From a checkpoint of a small transformer trained on Wikipedia: width 128, learned positions.
Each number is 500 + 25 x the weight over the matrix's rms, rounded and kept within 0 to 999. Layers, rows and columns count from 0. Numbers have three digits each.

# up: layer 6 MLP up, 512x128, rms 0.245, rows 381-433, columns 0-127
# down: layer 6 MLP down (transposed), 512x128, rms 0.336, rows 381-432, columns 0-127
up381:508505546509536535469526506496481508496515525529501524489484471495524521493483507524508476465517488462571513475462520558514476514506519451550538489489488511499537492506502467509581517514503492481459437488460467513522496470505514480506537519484485524481497514502457489506476499515520462437517508487500473480456474481500500491464511485518444531565520493532528478499480490508487502511495
down381:491508488517478445486533482528486465507463463472493504510490491520496485494504497439487486514544505556480479537463470419548473529510493514484498514479520503481473495505493536449503508535489477508526530504553527462498515511507511502484550502507548486544470508495500451492481513520474539467468529526501493485509565498453519501507474478536497526508487449498552499525497488514488528520526
up382:530574502490436501517521458525498521475509506481506516527476495471477486544527509469457507467486563560517529554473484450527501486466513519489534526503510544511499544474522497537507514474528479513520476463539504474462504521533475441552503498511459510479480537439502494561507512485518493446482478449524501471513511443480503438502495491514578503543425506522492522518538436453510456493473
down382:439500551571558529517540519535499500533487494479531498527534514435511466526447503506498551488470546487490530510501501481492490488470492485581493477484450514476470514489431437504547507442478538534518570516492510514473491481531500449497473572497495497539546496487471479510492516458546478520476504429475503511465468472489527547481455480528503486538475538462516486521491458478480505538485
up383:481514519507483487492506508461470504500473527526514491477513499472480527493480525505492509477484550497507479541487540511490500508548464503488485528478467474503550487502493468490513489504491485485520555523466496478498496477496512479516506521508536490475501496501514490513497496461502460519470502457588500489479502529534521525473494514516537497517491545498499491500526496471518493445496
down383:512491529462511518522478487493523518477510474486498531524449538528485481504520486497501472536482499529480489480480482453480467512519515515497516490507516487496491494501491498477488486536498521537446512487545510508478489456507510510472547468476462501517516488508501530504526515520523497509509518509494473493527503513445508497511473455509500471532497505520506503490514495492497491519525
up384:480472487457522515488509502503473467504514521500509511499512505483469474506496453463517517549510470498485510477509514502468499508520493510552489523510490497499494473510507513566517458499482506522478494504527505514478494503534517547525480492495489535504485480538479482460492486503468494508552493541522487529511515479463530484505583461474495493461520470526492542493509522481463430524430
down384:456494482458492509501502535496467471482531489542479487491477532472553488522485450509531551510502539517526443508508480493483518494530493452536469534531500520518506492509505519494502504527522500483505471510515526490524499507505517554542473480539568573532506467492541469502473505499479435513532502535534455442517495500483504416504510524473505488466541501522470511457520519526439470455449
up385:538498467464469506501544528503506499495495480532512506493509512529527507496501525451485514512480535486505464524522467486519501539508462497539502522535496497506496463509506508489528484473497515528495461492453513495502541510498530476516554484486473468473488524524519482491523501523527531504519517507493479496465467499508537477466525508467452526480498525489497479502449489459486478509492
down385:469512490524490492519468442572494487529501494490524528515570476514493534452480481448492527444515511523532479517472513550422490508468513506466485506541468527472483544450487493539502526499463515470507524455526486514485524477515509481494530509492474517509514533505497511514537485481542516469515516543540485505479489499531460486467512474501522494499497482522509504496490530495516499458503
up386:547438501547506502494523531501512512509480485496476520514466498461460479447524510461503533508514481487489492532505522509424503549482476511495494536490528516491505542518467507506529502537513502500504483554475503549517504523521533444467491501487501489513516541559446513496524492485522485527467469483475527472478499503457496452499482502491504523475505493510482519459465496492490469533503
down386:470526523518505531519449506490501496459487542509456533489491470483540546492485496481485502473462556521438466499529512528516528531498478478482480534485486513491518508508514481439450565531498485502521515478515506494489478515486497544522453527504488456512517509527496464493466499502483470460510487479507507505478447511519520517508507476539515510479535491560535489537507468498504497504485
up387:511510487540508543442503490530508501490458504442467505488458514480541552511483545525516529506479528508505572459485482499510538499481528479506531487514491470518526536490456472451525509504493492507521469506479493512514510501476500490482479535491477502467502516492552528516499477504512530478530509468521481527490499482459506499509502504498496507493477489495548537488544527457480478477460
down387:425531496482465485480492495507539499523468480476513496486505512485519514533510503499458537544516469522486485488477507495508509498472502513492544543496504477490478512501479516496517499496500537491471516505497534492546493483482471535519482472504483496499500524522459568456490472538480482468510541511487490508530496546498511492516516518492487497485461507537475496502458472491480493497527
up388:511498528515474513461492523489551508479491512481469526567522478533527488466490497469541479464495540481474519483512490494516483499486505479490504504489480472520510457437490474516506508505500471510496507528479505474461490571486516500547535549532526505523511470520496561474540510492495516515531495475493442475484501490478520520510531512468524512506489471460483474520473552551452485493481
down388:550469505525507493536481463486492460507503484494491494483511457533547528470457533511469518539507485489496478487473521489511520503487464500465533510503458497498521510520479484519516509556520499528504471497470508527477420465489545530461502496467526535449531538484505501512506504524485526471478490486519527442495494496499526500488467475578512485544478463495558480531539482474504509527493
up389:569448507494481505542485526488530513478514485519471487531537515513498500488484507497524517488474503467509503478467460521497485476428514487468486516554465504519458485484514474495532526471520494521482527488475494504490544480542505508493531468515476479563502500510536468517533512515512475506471496508532460510510529540524486501472496478486537501518501439493496469507501493499516490494507
down389:467529481526497523522515506479511471545525480548540515488468478492490512489507490512471485463523449468494494525517472500475546468532492497532474494465499525494523529495519473486504501530492508532543533480524446541534534504490489531490483512521522490477516534525522494474474517488526460497473499444502487473534463474492476524484480494511501491508525496552473464525501453502512518516519
up390:474534508474480463501501526570538536484500491516452494490468460533508492514519531475483516445516527498518490509494505511475470487462491507512494553476545509481483503511491515512552452519513507483486465466457506467510477532495503463478515506506523535489503475536523481521504494508479534501521458533525507501486459539474488527489515518517511510542517520488447491479509479519466459500509
down390:513479462509502479504505452482522515479470525518553504485504520544498526516471520476495496505516497462517475505495501479525514473492494472471469506537519458497492464458514552498499543507479527492502516528508539568498488476459492538484527501453529456533556494508507501474494489470483508497488536482564502485485489504517484488504473506441479517451522481469531539531510519479545508500502
up391:504452469498532493493514494460520496471509509550488489495481498479477467492498471509490497533486526480505527501509472483510522470535478499505536479490501537466516506512527469500521520488489490467487492537504495494514494480527474495489512491505525483517470557486492493468493496516473546514546534519542503476449529501510520472484500521548452526537472506508491468464472554486537484504524
down391:474533498520441500463503505502501503508477480474450534512514491489503518532464522520499475489480509512493525502508488482516490510482497485491490539485504489510521489482533508490515518478507504462480519502506503498470499526551477521473480525480482474507501480482482497530508525500475481523507469498480507490503516513489473527514491501492501522479498531479510529496539499504499503500505
up392:510485499484526512502496504505474495499484470507505497490532459547518462474504508472486520517512486523515516508527525497535549495496476484524481497437456522483479494501491496512531476545513507457504497520494464557477488499511488473482492486483500488489476486511525534530522463513482528533508498506516536535517529463477518486525548503545469459510525502476509488454461519507460496481474
down392:491513533499535486496470468512476442521523478496515490516513488442517475481491518476536528479497509470513543490513528512508519505504534460507534467490460505500521472498466497489497477493500526541509467501460499496485498475459508498520492460564519527567496511505498489480518533491493521505507491499521510498536493521477480474518504503475468480484491516522552508514488476510500454534497
up393:498497524508489494468489505496505492501488504510541516503519501528522481461503508530519468548514504534520500484501482492477477480498488521517480495529529501478521529532484504507498486496453506490489466480508522465504480464544504512488522487495522462485507458465509480467482507495522513468532493526506496486499488520499499527540480506473515478493545446475507543499458517516493513474530
down393:470501414490507517515512522498490521507502490491475493474502493508503488536459505524529530504472496479490494480501472510471516502494492497474528470538506491452486492495511532530519482538498467462502509504484480520506477540462502496507486521523527557494516514558484510515520460502492521507504504516514513530536512487489475523480524510516480508505502531483543466502488516474473519491463
up394:526471500458483503490498532560551513470497480482530504507498482545501502489472498504512446491502497544495520509488526499483489519465492505481498520490521478477469494471512474516542450548514528481537515534495533478513448532490492496466482550489435478507507473549520506493531501552490428524478539517471519477509483493493499543541528525499492514502536489505461422472519508489476492488489
down394:547523500468521497526487520501499479463510485494488503486495439502525492511550497513466467473493537530517513503468498533494491471500457539542533512443525491430482509464491495561476496480553470507523489492512510534497482525465540464487554550472557493524491512502470488548505494506491515473521497512428499488445531474512454517500535495512520481459504514526513495487500527469490516489497
up395:472512498517547523505503521503449504512491468463506472489506540554514481490544513547489482516496491520530488491515513495510522434518515497536470514524489491517480546484494443492505493445505531522470498527528473516526467473481491522540476484511505472507505473485472477514511501540477498514567513493442475486452501464490524533497510528525494486512539487494456482485461489507498526504517
down395:505531494473458487495527520484529536489506506546477472503489512550459532550513503516504492470552457486498560467478491440494453490528486502558492460538468495508481516525507509546506512492494457484493520478488405531498505517469486488548498526489507484486533524469515471483488440508503501496575484485476511449501523476512473523528544486536504540476508501508469518495545439464486538505477
up396:455510465523500444479533476453473516508514499529513486486516475498515502463504555466513514544529512502466484506476505487500476479490470516521463470487457500476495462551508515489543536545499480526534500476505509487499501532482523539538488500496440518449488506496487524487532501493482505502454508498515548464526525535511508501495531538556555485487513457495465506532458443546490465511538
down396:451500491524515495518537483485467464466501492522494464490492516490495522497506528445490535502497528502480496504519504479493466497508472517552515447486499502453507505470505507492456504514502472463502497441465477529539452580517513513510496504524472552498452497519497560487527569485498509516503539496492477489502521505472547438441522486499487505494543525494510501504522521493481462485585
up397:535497532508493545496468512475530523459514457535494491547495443535458476540515513500531535504503485515538480471471515497507480499500513502491489489475469523500478462503521498490499457508512483515520503522515548488532494505508497466481496521523482456487505499481499479487490512515517477509463473496494462505524513507555485498487475560536521479498531533505514502483508471545487519460467
down397:543514524459526527511524463517477519505456502533465461498516504493527508512520506504542516457488491516486512493504512506476540471508525520461520502490516481517523483498509487497526481511468488522496551455457517512484500462515479495499503483507509514523456543493508512504461514497547490515512468493529489494499496489474498474473464532484510521502486503510483501507490473526492563493502
up398:489478540492525494453525479490439511508519488536478542442503496443505507482504545471498483526508541434498505504485526479496498502508491475504534479544473521468510478535523530510532503555538515488474514481451487499498474467494522505519491466494501470481485496523529517524538495459506516498460515517492534492483521500519516469496512496492480491477525516490519512505477480520503525499491
down398:507462481523472525507463478507489496463478499542532541565510501525481494500492495504534506496461492490482524492507525526515499500493545508485510469528460477502495543493481455535472504522525521506495446526488507506505506530475501465485493472484482501543467489523469523493493483502493464499532486500490488501509466525485469467486509529494509508525496516511537538483465500525526541483491
up399:524513516457489434488482507498488484521506447498454522483540463500460466479507517518511538489514530463502501519487492538490508469542513508501502520503500546501481507510529441512547451490461483493528542530538566509488492515514479489530490455514481481488471536489484542474508458510508528483491494467507495498502471508475501515474533529516553520467485505521482525527512439518516438518516
down399:446485461506519463490542559458513501482545487529491474513497496499530487492513479481512547485540545517498478500472530550495430515489539490523499508566519517473517485475531521483492511472537509461457479477500541496472464510501478493582455479507550516476529512444506491469437509512470512521508470498472519447484482493507512514496464543492478471514464489517515447498551486526549523511539
up400:474495499476488529508529518532507499486463486483508513475500525491533505487475520482490501515515547520446527518511467498488495455462466552550471485522505520471485464517468525489470548513493535506533492434500532476502554493467536495500490510518493545484475478477445509486477490519537502512479497467475526524472502529491484477479511476523545545510484495521514523477517486501485512539464
down400:472482505503511522511530465501497433498438508497540529484544523488520485478494491463515498552514472503471492502477506463501476487499523515489462477497518503484518515517516486471506503504515485508485517494448508475525455537495503507511514502513454579487522493519503539481542522473499488447511518458518485527495534496448510551504501498498470486499537506490533449509475488518496538523476
up401:527496492462507535465527501498485529473484515538519496494500552489526490484498500486477486517475528491530483462522487465505529522529459509501521479510543555496495495515487465505497521502478518531495519494510488515502465448514489467502519481509482509474511474499515477459515509495525518469487509463534511456463510494501509500490512491498515499522506477510523502512483477507520475534523
down401:503467496496461476539503530514490452482507497485539518470497510543516490510489523471501482471488508514503502495492550508535479451496462529524498519502466506535497540481474532467513546511495518528513545486497504500481498486455483524495483491520510511495503521551478500468491490520498484495512508551508490495511481496522486473497522515485470524528502512424472544482466505507506519508487
up402:500517484545497514527503498510509497522444518512505503481493458536509463536463498556556479487484492496493523468516499512477547509480484510544494491526502487498527513497475519517489548476427544487525453479479506479477492501494480491496483510528516513505506464477509486464484486503493484521505481459552518474487522501463540532521519516462510456500511533515498522451506486504477491525479
down402:469531507530485502501517510519481535475482499479560485522522552482535491508497505491470477512500470488503482524468528483469578488530513533485479511501488518485534521511498480523504509437486522542503525524466497494507541471496482517539485494453508497454480510494551501521482461490536478503481488510551504503501514479519482504472464493497516546509469507515461510478492494517505487463475
up403:478506497457482546522473459504511513547511536510530472519580507489521490498517474553546451505508509499504521479499540476469498478511503496511472484522518536511512496534509507484518480484530474488482504551514493503479470530474506553467499508475484538495512509475531467475543473541467510443448462499518490482472519482474517531521458485494487482481521503459486489506474490516495467520514
down403:523488490498496506516467490483474513483528497497479461528453496467495505517520484540537534504529494493529503529491458502448496479527493519463521513506524500483490499508472528475540500478468542502507524449484480488490523469539488497536453537517533464430479505499455521491499487474510491531523506463548506529500478479492507471527497535499488480527504492499483462530561487527473545492512
up404:483507489539494479493476472520450499491481478559514436509554506477522497471512512460476553471528526513524476503507495528489491482451500495565532486448490471458512507465483465451510475539499491484544473464472456535491459562491512540516485491540448539490474506502500544517501512521498478539502506466535528461548507502504557522525520515551510504483515468514509470488492499542482458522572
down404:488552478537491450516530491492473522489478495548567454493541464467542483475477516482495557462508506519504505475513509498510507482462500515555516476473454513516529487480498520474470484517499487507502487459506446534497479537478454495474507465513452586467489527505508559485527533524490475558514504485536462471511499516478528506472536499559495522502510446476495501525477507522469500484584
up405:490496524459532461518483521478442500481468473521516477491497504472468581547476508471539417473534516497493483507464518469486483531524455456580521474535508545536557462527511520521486493517544573468500494502495502531488485493500459487468490499530457500535492515475486519523520487500548536468492540459470487489483526454511476483530485535493489492491521492555515511551485456496487513516501
down405:517537457471479524527502440480504537516487528469513527488462487486487497511518531541434489539462548499505507541485471481507483519468506496492539474549514486449490498521525442542523483515510548499454482469505514520531462467497493492521505518510565492496458482540516539508550458491526461500531461516529519486499519530527512476533505522459491470470490491494520496452463495475473492539470
up406:509482489515526476524522560497514460496500466491458511473487504506558492501496470476567535484494521520534506550475507509500507513508485520506527529510498517521458468488517434490513516494437536476504515526476433505512477495494518469496550497485467482489515513529500524508515472542493521496457516539447505543523488456507470515491530490519500459512516467507480532477500477507522435490482
down406:513475517459450527524514504458487534505511532440511503514517508513465480525523467538508514481513486505512477547536525554470458504521495499527471506543515525505474514477477490511533487525476507510487536486489496532479482502507512487484507483512476465462453511523504517456492464513490498477508511507514454491490459468529507480483523500512491531530520495486488498498520501544454519484520
up407:527473486460474517507477523527476479560473489526478500496509540523480490514506509525506523556522492502504522555500451465485474518515524493524501512494532514461492487517482481447491507504546506514510484493497462516477479439529517510526470478521490494511461484537527495488530504507542488521498490504494505474479515514470477531503512498524452453505462521486508514472456550514491540451512
down407:508531512489463484551502462472535475546542512484490452524477509505529497467525495479494508495541466494517494539469481493471529479495495521504495519479539543524516486494485502490509523508505457508489526485526468461489527532476497513513493478500486486478505521499507500456471468519536469474482517486493486502499515501514518516521502513503502496525495492504533559525487492516438506517553
up408:512476523474487454474497547446466483463505551458468523501509490511494534509527511482531463517520541522467477545477460551496507507506524486522500482519516479477501502508472507543544484487527520453469523545476481538501533519496454559558469492538484540447501458526450537519481534535560443495498488493501534496480489503532479520464511496512496487480485561515528529512493472498492515405457
down408:474529478470531572526451484522510493487466448536514500561445552480518512469546440513516535463470506531540486482467503523491536536513496501506510503469514513541549556455532502498486490513488533521482488487492526529502526461553524511505521415504511488505496533533501527499486537467543470505538523486515466492514502443437424480473485545492521493489498462566443533463470466485469509439442
up409:468507490535481497480486505501528503482504503484539542525519494480487508528511480522481489473487488491520470509515513527476503497504536486486545480499501495520486469465500482488514515528460509484499515475503489501491522499509474504494520486486511460525534475488477527487541458511452517518495475514472520500493520523495539474525505513518528497555515522516468502501474526482515433480477
down409:490499469518509517545479493514527532568516507502514483478530504445483463477509525515501449514503522516484471502510482504509506493517494511511480535545512508471475483537516476487471475501502536491486509546486515511475541523532475497501507507522489489495501486514505490522488487478518519507519494492485450493477492486519451515516504482504475508505549506521510469468497450463480515522512
up410:557488481505534519508514511476489480445534491528451514504521521528534518509495497524531467500507519517524533446540556483494476504495510522503450470512500509530507487564437468530507541481533539481542462532463520494512496548482481540497485504525478464485483479487495485506520508498490520470471501518495466489472480521506482542494500484482440526539487479518526470456449499488482480512472
down410:503462522501487493493501466459483474544473490476520444488534505490546525503494540514507465447517521490535445523493503513561521540458478518520531537502515498494519544474509532496521489489492461507499528498453537504478510499535484467458511468490523488468496499496527508550487508464508508540470534507541506511469508516519501516492484536527502445490513509497466492440456518509547469481485
up411:507490537513490514492445512537497460477541503531507520554458496517510502503527463537488520498490501527480497518482503502476502480513485536516490496487504514477562482499492418504535494459501502473523490494513476490447481505527509500531486459469505462515494485498475520470527498521531485546475496483458480508510516515500514503527508522487509469535521507481505504484477555517544452499462
down411:502559512518476485464531525508486490499521513487495493489512489478520484516453491459480458506452481484458513424495509502534494502513488490499530508484510482500501509550526495541499486494462503509490482482533514506503503500529493501530509496463506499453518523458542502534480535503513498482493477538498540500469501506455501536516525475486509529499468534495491465532488523486501511518525
up412:513494517494566487494544579517535442509564424484504507519491471519495477525486446506446447530570533460541491542527551477503512541540530494540489524530471496503502519519487487485458507518507487482521523483507477497492522533514481481565451463552497548432390472526564490563492484515427541503477492459495464482514473555409567367505498490491491482493435543556491533477478515496523446446508
down412:542502456472495479503529572492519456533499439519533490512521454446489457535448462527430467521484499473492454522584537554500497550500552457491463542535537508490455541533509524455440503527523502560564507507520495543515536523499513515485494506531520456482452516508538521497468487483489534491409514511486499456495476520480520443475514506469499510472487497555488604460523451468471502531467
up413:480477524480513520464500491499489509466454481540478539479531543481528480467495530429522479449503532517534500491456483547513529514484531476525477500495462544508509505508525501508544499487470498538477488505506459520463497508506539446457517501482527500485516499552482509486495422505526539486524533524502493522472485517472518544484498535537480533524526470469496502481494500507512469496456
down413:478514506498508535500515497476485511501477478471461548500526512481444502470559487471515490541507511493498489476474488530520518516559482513480452504490532497502494509522515541466500483480495522497470527457474492461502514500468533548510475494446456521533519512476485489437451522519475542508493500509524523496542495514514529502486534533492507511490483437495506537488467507523470461547500
up414:538495491485475551508488478491558522517497480488488530514457534506485504505468525551534525479469492548458509516551463494493514465474448545477500473524464538497491498480518489515541501491497515514477529504487509460516508575530499465494500461484481493466504483478486466476504486510499474514441552484515469487483535539514534440532512488496456511469506494535467529531527549480525466528474
down414:458533489515475562534486492539528480477482491521434503512517525510541506488525484462490505482547536504530513469441539516516435469509529501486535487472461462520476477478479507523493531478489484540440504442518517515515458518476526484484513453520516474435500518507457518471495509521524492500504472506545481506504475533518499531502501567521465501525450490563473487446507510522513495472534
up415:468497507527479524463484473499458475464466518503530521511483520505488483475500504496472533550483506488522535494501505526501544455511499486531530492517531466475482518502468518501469491550504514508517486510523498476498464520518500511501525471512500495549519498492507430439504514538484509499496493496505496512539495503484461476501526514541472466527513508487464502495514505488490509507515
down415:513500462485484522524519502482512519483536525501484485532548513511499492414485460475498512507534476495492457470501496505478511474482508482512487461502541510534544531450535486484457495550502505492464482452508481481475493463448510498487525508505548528523481491478557554520523506501526476505513502533449476481493448469463514507516486513515475514510480511517511529492512514531510511507481
up416:474490528505516521488459585516479561493509510497519464488490447475532528500495531471471500503491526464514512489500459507531538504512530496487539502484499506488524523481470468477574495478453534488519503505475494493512534491527437518483541501452519488490492524521494495451507497545463529446538513463529506484489544489477511481475465502520516504500505526475513468505490506517522418491511
down416:454500461489560510486486510475496484509510502447500501500427506485459496483483535446545470473494426560501512559473471470519493469479544508529572541471473508530460499490501475508529463444537489540515518512508551482482562458512509513488518499599491510478511486518490508479542567464509542539518512520492428479541467508496507422440504491508509503522549486453508502472518482487520492504526
up417:544478446498489540487493495489465482512491523466475535508506511523515502500496486486550509469469534515499494493493515502494476503528520464506528474454512495511503502501511486496501462510512523534486472490447523507465422495493510511516515449509493509515492508497502502514488505521487488533478521496517520514495517505508524539450535536475485495512530495485476488511507485540492476477558
down417:483492498502504497503484498501512513468492517524505429498483525492557442520527535540460514519499506502513464523542493480481504483477546538504518518529504502530478488474498494467536519485475473471485520504525489518529572541512486499493473510489478508476498484444475522506510486545504476532493494497493494486484463491510490516520498476517488507482495490514506487506523449501535509513505
up418:494500517483508492503501491506496524533499567520523487536489502541528554486514489478519511529516525448504523488483532519489486533499515499498509497448500453528508519560513450503478530506515489529485524522518483478505472494485501512529450489509493509475471525442489464512509449455533459493530524546518506488479525467442528522482514498474497508537494462507493512484496467453477441472507
down418:462519470519497490497477508488503514540513534516488511542469496513455502505518559507481479488491522534507527528514499463474497522554561522495551486486461508524486521485501522505501470507499501475491481491532510496526506534482506504505490475532449472494443483501551493515478497441530498507506539463427510451529439539476502503501488481492465508468485516492500529531533447497506500505479
up419:530509549518495486510444458502544532444484463519517504491525512526517504518492516489516469446484520477513515528488469539488525465487463501531505529537467521562517515519469485481551511539486509547476494519513476508472466480504503544526513478476467488502505493504508483547462521520506524475504460531468492463492507471507468495511498505502476508508493466512502495484511466472531469537467
down419:514520491521509501480466507531458497503490512469498547528494531491492494513497468540515443476522467519470526498505488540469510474517517509498451478492477483509515484510511517467541497474525520460581503510491488530513510494476487464478513481482493489489554518537465513486465493448517505480486488501536513486529523506517474487477512479530473491538490500495496530503509483517499516521518
up420:502519527480537558459434519439429486513510475481481488482522475504522484534519503514510511513482478524514502508480543505512526528522487502510521504496489514445495501504539517494524479502522501492518530473462458504482498481502516516519477513492504513500511479479503505500474463529499546522492512504498500512455523512476556481448496476516468465528491455524506569537479555517522488478440
down420:423499516501492491468474508471460515496460512483539461491518486516484487495521526507551473492509488515505477536481533448489483495502520451527485479510503548551516531483526535508484493503450491528502534503467482489467490478474511496528537531523508487472504512528468529474528467552503483515507513516471512507473556512482523488465497481452469496507513546478517561484486545514497491522476
up421:511528507460511481522491517530490520507484552499487487545506482486489521464477471469484517530517491461530505520498539499491467477489485469509479474456475545504516517519514487488538482490482532502490514537511509549521456517497526539487481493498504528491524488487498509480489475503505485496474494478500524509509477485475508469468538511484478499461500500537464498505500485532468504533523
down421:532514506475491535521514520485532489474478504468497524468503497488474478530489537541503496467496504510450497474518495489486501483490483494529518492531487524464479490449490529495491497489490504477525509467470511518526544507522503478507516532479530444501537468490485494499550520531503518477510481523488508506521516494519504494537522517490503490483502492471497503522439471473516493517510
up422:530520524476481493489525536506486513501463533518517466503505485502479557481502485497574520500497538548517555507472520472505523525512523482523492502497469544518522534517460510495501489464494477518494469490504474510478485473493506457521443528473466496514494501540526474506522501492469510471510522489500520483512515435508444491510531507510531492523530501472480496494493463445495472501516
down422:511520492471456519519473513507516497487480532461525450528497517462502447484504519486490484505492496524503483497465498514489478495509520528503520502504497498486508502509498438536498502503493482467445508495510533515522446456493481525578505480448521529561465479556499535552500493523499504486533517537531519538513495463534500495494507481529479460499526482503506537559498452513472499483462
up423:505503472502464474501505499536507474498497519502537494500515535537475517504514540497487499553471520517461465517504488460497518499459476547537459482498521508488470485516504511539512503506481452499499472481471439509457485512537521490505499465502477504515503520487470539509512509501496522526502476517485508495544517501501539504428491493499502558493458499505485532495533486491495516512494
down423:484479540496482493509486476517491550516476487536474506466531503464489504497510484522486501480481490501475548504492486506528501497545497493467503511477506507533523484511486466499498499489472525489502512494521489511532468535460506496476476569454504555478500501479520482473507496524483494501492472487528479490461506509495499516536519493533490480497516475519509482512504546516521474479556
up424:499497493504483503507515509548496496484483491509486488416499475499491421513496518532499495538511495495479491535487478542514466519477513502482498515472490518511479462509535497512514508541540539544495492516480514518467455528551480468497468468486478540494526545525477507524454472495534518478483505493491485457524517496502524435481508486506495506512545496509461554457547504501491485511483
down424:469489496549525502487497433517452538507511482513495551462467492502548506479540516464502443498494507527556493525470519507519462476516505533509489480511557510455488486537516488501512514546481503528517497490488474489466480519517488481489493475481465528477527448466479513475485479527544464476448514500507474479466528526556504479486523490520532545487500451481505515517508516529454518510449
up425:474512462476514488482550515489495504464536452486480546491510527487481485504497526470473510518497529441495517521530532527536508524544468474513513477493500502473493495562455507504503485538506476504452498444514480492501485572527532484531471498518520488483487541509529516503468488512504556470441514501492508478501527484518520482463526503501472532479476527481506511484471520510526494495490
down425:512488490556486521478463464518486477490481545546517443484514485489540526529476481537453503491501487512490491467498486462482494483490541553503483507524517480509508507492508474531527549473486539542538517540492515469527549456496482486489514473482470505483497472485473521478519507474483473516488461530484496528499487533527475569507500452475488478538510477516486545490499468536517467521488
up426:490520483563514488455479493471503506513460510501515476503509536490498487529475458514512470485473541508491504526453502488511526499546495476534500516529492488512493488515514491493502499534502505450497545516512494493511504513533514474526494487471529508533474489507462482499492510500527516516501480453467520513532500510501514439502466488514523494490462491468530516498501527454513553442519
down426:491510487517488498512498472467485477508481494493517487538497492525429480495531539484518491499490497521499483476508553475485516502480501536512493488521499547514491486477457544502495516507532465534483514534524530459500483531482516523456480494506499479455537549512486524525521542526487518492504496503496468478499473477478497519487499484510512464478549489485496506482502477493504525487505
up427:483504520514511497494516529474489498513513505508459468545549495501514512510450503511527516497488482523495472502528535452501480462459474503514518521480478491493518497479509494503475498499536500458495500522494497555505443522497481512519522536544448506437478481492509522496516499578443501504502498457465509496504490479431496518513529509503517497529500471525512462485515483540473500526527
down427:507544473538483483500504515485450499467522514495514423480512468543500550501500503477477504450504476503512464499533463493480501509454489522492539513502520540478519466501531490504488508509494478474518482478517495579500492560475444465461522499545497502508492527495491475486479486498478518461523469494541504480519507528506531511483521540527509507516499465471508495522462470536464497509583
up428:524503498475492468518450503562497472484486514570544460542491517499516494480510507509518489479517494467513509535469491491464518515534513536489496495508506485473485512483478498484517467505517492470506519494510501467518511482512491487551501492513517477523469557458532479467516500529498514530507506558480509438501476528473485529455499487516497483480498516491519459492492501541503477514474
down428:503548506549504508501519484475481472497482505498511528495502483513497517474504539493491497502510526514476534477516489503511475540497526453533543507467495514534491533482522520481499476510498530452518476500471505502536481495471515486505512512497502541470461459500510514513472496490525476519534497491465456465475456470490454467509522490477475510494528521480515499550499503512480510493515
up429:461486520531504451498488547481437551490471487537479516444494446445501496448526499480455508576529526473550494538447488519522497523504443486452552503485488523565480536524461505467495456507508512462480559520465537488471511492550497476510505533493497499501506540521479541494501492488537498489528517508537530481449533420493470494487488508548507514498495506508459471500520524496516515487546
down429:494506487500519506495511499545497482506528525478470530524426520436548509483505509466492489524454491497481536543502470460498495533527454534528500486469425509495519470534462565499505522520507472481475472573466495463516556505495490479486525496506463516454534509515504525492502559508515511547565466443475530504454465504457504553515532466517476472538493488504501493503514483480535504549455
up430:505524494509514468495530544500527522510506468543501508470491495489508501507498558521465493471519512524504535489476455524505520532490534526513474523507475491468483497475479483494519493473478482504489527455489491520509502536494498479481504530503502498501477445518470477491533527484470494523439539464538489493485514515490548503502485524517537453504476490524535502485491498486497441519516
down430:487506521515481521473477460483477493496500491459541490564524464520471512483471487483522499507479523470486539468537534528469488468480478522547507497494544504523508481517509512476461521496527511498514464511512507504534503479519499507501492488518507549461469580511520519508493503514519551525516467493511449484463523471498463484475490479489471549485501516475464518526519490491526485485534
up431:518489450504523535490497489472476480485508512530538476520519528519505503528465518501531524512507486493506508514496505471494552496502492521473521455494475498518533464495461521479539481534507469536485477483469492517513526508482504545481502490479519510496494507474495473508494483553505531494480531510501514502534500486489496497448529497479493511512490490488482486503496515474474482503509
down431:497499499512484461508532468532525508474491523484502520451530487452489496494514482538490501490513529484484515480507472483523492487491517500526495526516517481515486548540509500487451445491466515464474519538521497494515511508505519461514526544488459505481523457527493537493539509491525488531479484506503504481495488524487501511511512495513501445531474538504516499481488525496497502520509
up432:497471494527520507553508484501487481485515512507528502517502516515502509500477534480511566509538540491528480500494460516537574484510483487501491468506530494484499489493515482512554507460470477486479505499485473512489498519492481490487498501520534449524473509462494494450519537510497512515475568507496496457524469477518539485469523490485507461526501478520469460497447503522531479477509
down432:505509530494538466515510473474529534557501516531510508495493472524523472531490513547544461471467541487429493489510518498492512528527511521504487522473483515498455523538501490487490480501531508508488485530507478488481479504477519477517517494530484522476490473467508524535442443474547462519487493458506486517483511510464509491493509540511467493528497468505486515512511487472497490535517
up433:461506494479495490509483512512538497528493488486454513471504433506458515495492500500484533493490503527508499519523504490493483444462494497574485567514492485497512517515500542503512478501488499489502509495512520514481572497494497472472498523534476497511464498505482505510516489528473544491517481485520551545499475495459513484514503534493482491504537504452497525505500484461488525546453